config.yaml
norm_place: "pre"
lr_head: 0.005
schedule: "wsd"
Each number is 128 + 24 x the weight over the matrix's rms, rounded and kept within 0 to 255. Layers, rows and columns count from 0. Numbers have three digits each.

# layer 4 MLP gate, 1024x384, rms 0.0347, rows 999-1023, columns 96-191
116120128145106139087089108120166129101148151177135105119100137099129131195128090149134134130138131144159139110105100126124154131132162112127127123101093142128153114088127130108144127144153136117128118143115183130155147129130135141107149117140170086126113119116134099118091134100166098113
129118147136101129134119121142141134132148151143088079145111138122161120169099117188168095131077154160153129152123148089128141141111110105117155127115132139110191125125108122164142105148118080082132141061142154161139147138124113068166147137103148097132146154108089107126107097157118079147
123110176184087096125121104132120087127082101070066155115140173121132154165146124131123132118102168162135133109137132133139096098155158136112111130157154148075125099125109120147142104128120122100108123139101149134119128100136059106093142104129100164152129124134155143163123078111090106136
108128117141135104116096131107090136125147113108118158134145150153125124119123105160159139134139109150140133137192100128119134146148152116119118128113125141133069137121131118149144123115147129164096151140096119130069097132128105132149170115122125085171135120112128131125109110115156162154
136155146125126129105090150079134128160148102090147131129132109156142115111129126149114110151119124161126130138110087123106123138163133108184101153130154134096150135155129165121183142114149125123086152114144138107140144187100148083132130134132106142111132157130115138170156127136117103132
087154128138117117149116143154173134125082158122087143122096152169127116139087163149152120152148061136126114147146122116152148118116171111132155130162110115144155169124126105151105120132096088146139121149151116099170157135144109123143098163121072165108141134142117134156130157141132178116
157144137136121166130120161102139094115140132102139100106137121131109125107126128167127107111127133165106150136128125139139148150121114112160121133123156142111122131109119122126156113162108129129169186092137167104143133105086127134159111137119123108092108142095127114140110107133131121089
133165160096100123116135100117075090131107114109104090091130146119100112109103142134130125112124094118126160125144106103146124106122127088147110131124115103121117142139137122122114127143114131161116100115112109120144115189099139160116108129134147166109129158107131183161098137150135117099
091139078158086096144140134125116174184139136108145152095113142145140109109146115186155144131152131088123151138186109122099133090076107138090156154167090145193125117122124106083106081102133095223091137100109138131105118164124090130109202103061130099156142120169111157100132122119155116133
093163153094123139135118081145139143146131116109158120148123169135146148164135116121137134151102160142127168138157124086114127123116111121145075119131128117144136128165113093158137100131137146113155110131097098119179151123105102131173132098121117130102134092114109136101112104083123132128
134130140146125119119152085168098114127129147088147122120117154145197105148104131117104116137128162115111188112147175127116125161150101134143149135145145143142121132134139132151132144142099084094151127124159138112096165163126136127152130093126103109122101126131103101153112112136091149136
164088148142114118115102159114092117127109111117123116111162102096134120149113101126136116097113107108132155137116111116108107122074125110110084167166134138111101121134147116117125112098121163114141132143133131136098126136208108192155137144120109130171092109121102141124150140142112099160
169113106105112155121155169121164152152143156122110098120138138104172104115100111121127142092143111139147147196106075164134107152104084127119148112109123101124110130102117147160150152153123135106150139126124122145104172130176099176169136117148120052148101115133096105142111153139137123143
134125112170084152124125151075122149107104146215127153146110146111116201118137091149137112126094159157184142152110124152093110103110156124148064124127138136163084079089150160115166113191156087155118112168117104073145127112102097116129109116122106149137110165135150158165136152117090104132
107105121128139176112164161133123127122120158093142097159130162112135149140125118140094086108119105130143131119162159125129118126109106134122136111125131123117141145084112128144197136143144143100149160131159155161125159122116089145143116108106091197108102186166138118126124160137128118100
108102104113158093110112127170109148095140130115089161130125123123138156160133116131107142132111100101129139123102088157134110129127154167133136155127107117095159122129176115106100107108114118155124150141103142143141109106154095142110139152081107112132173127131107135127158121088083107108
140115133130159158107115096127149083149099144150091098120119113148118134121133086109082119154124136158175138086155131105129119158152111158191149125130144141094164141130151166129137080135160128097134084100142121105100161129136153124130074182144140156133141166094119117117122144136101116164
109083128131104099127130121141134157127119107142125134159140108155113114092133156106101103128113116161107131133113106121144124140159111120138106151146155145132144150145126161129167101134148149130106138154140121122118107117095096085126117097152142126155149151082107119149113160102146138121
104142132139129145109145110154151117142153149120136111110143083153104140162110120155129079165134116104157161131130117135130157077129121148114148143087102090161106133109154129094152149166161134141117121121178124111109123131093089140136120135120083123140077137149104134100139124143137131121
123104150148124149126107124143120101096141074121102124102130116155123165100165144122139133143127185209115150139129112133101140126084107137146135178134144116144085102148122149169146116167127112119121152149142146146112128081137101109138142112133123137140132153123093132149136084133116119110
124130132128150128111100144166109124106141117123119150110077132141146106123113139148110121104131114146126152112146115172106113141095152135156139144097126110114119068124122137139143109149131087170138118183092145127102137163083140127130129088094153175122107111138110111147121112101134111130
121145112176086143103145109125122145129132129127130128180115116168148102116136121112136126117136161148125135129118097143105144095122140150119134141124115132135128112102153101131142130107094154119141115127158113126127141125139134162160131077111145142121102121132141140130166100117082102155
095072129160144121127141138094121129089121109173101147129110113122158121150137162128126135125115141130158145116092163114111101135098126049127130176087132141148141133126121136122152125134117139104148157073135152132112156156095113103150164123132128113120121113168165204135155136162122106131
132115163146151132186103106115081097118133185122126143166126127126170085119134104122165123122100162117116155153131143116122124101136132126167176091116115123111091134159122142183148134139102142132109123115131108137119136117142108133121121169129108152156138126150127132140112172138107133123
096105152096081155188094116088088147116153093129131177142092132134109141117137113112145126101163096160111132141122094121127151109170128128125120112140117125157079140079130185100137104136129094127105090105117160116084114122143133076152146186079159148104108117125106124148147133121151134137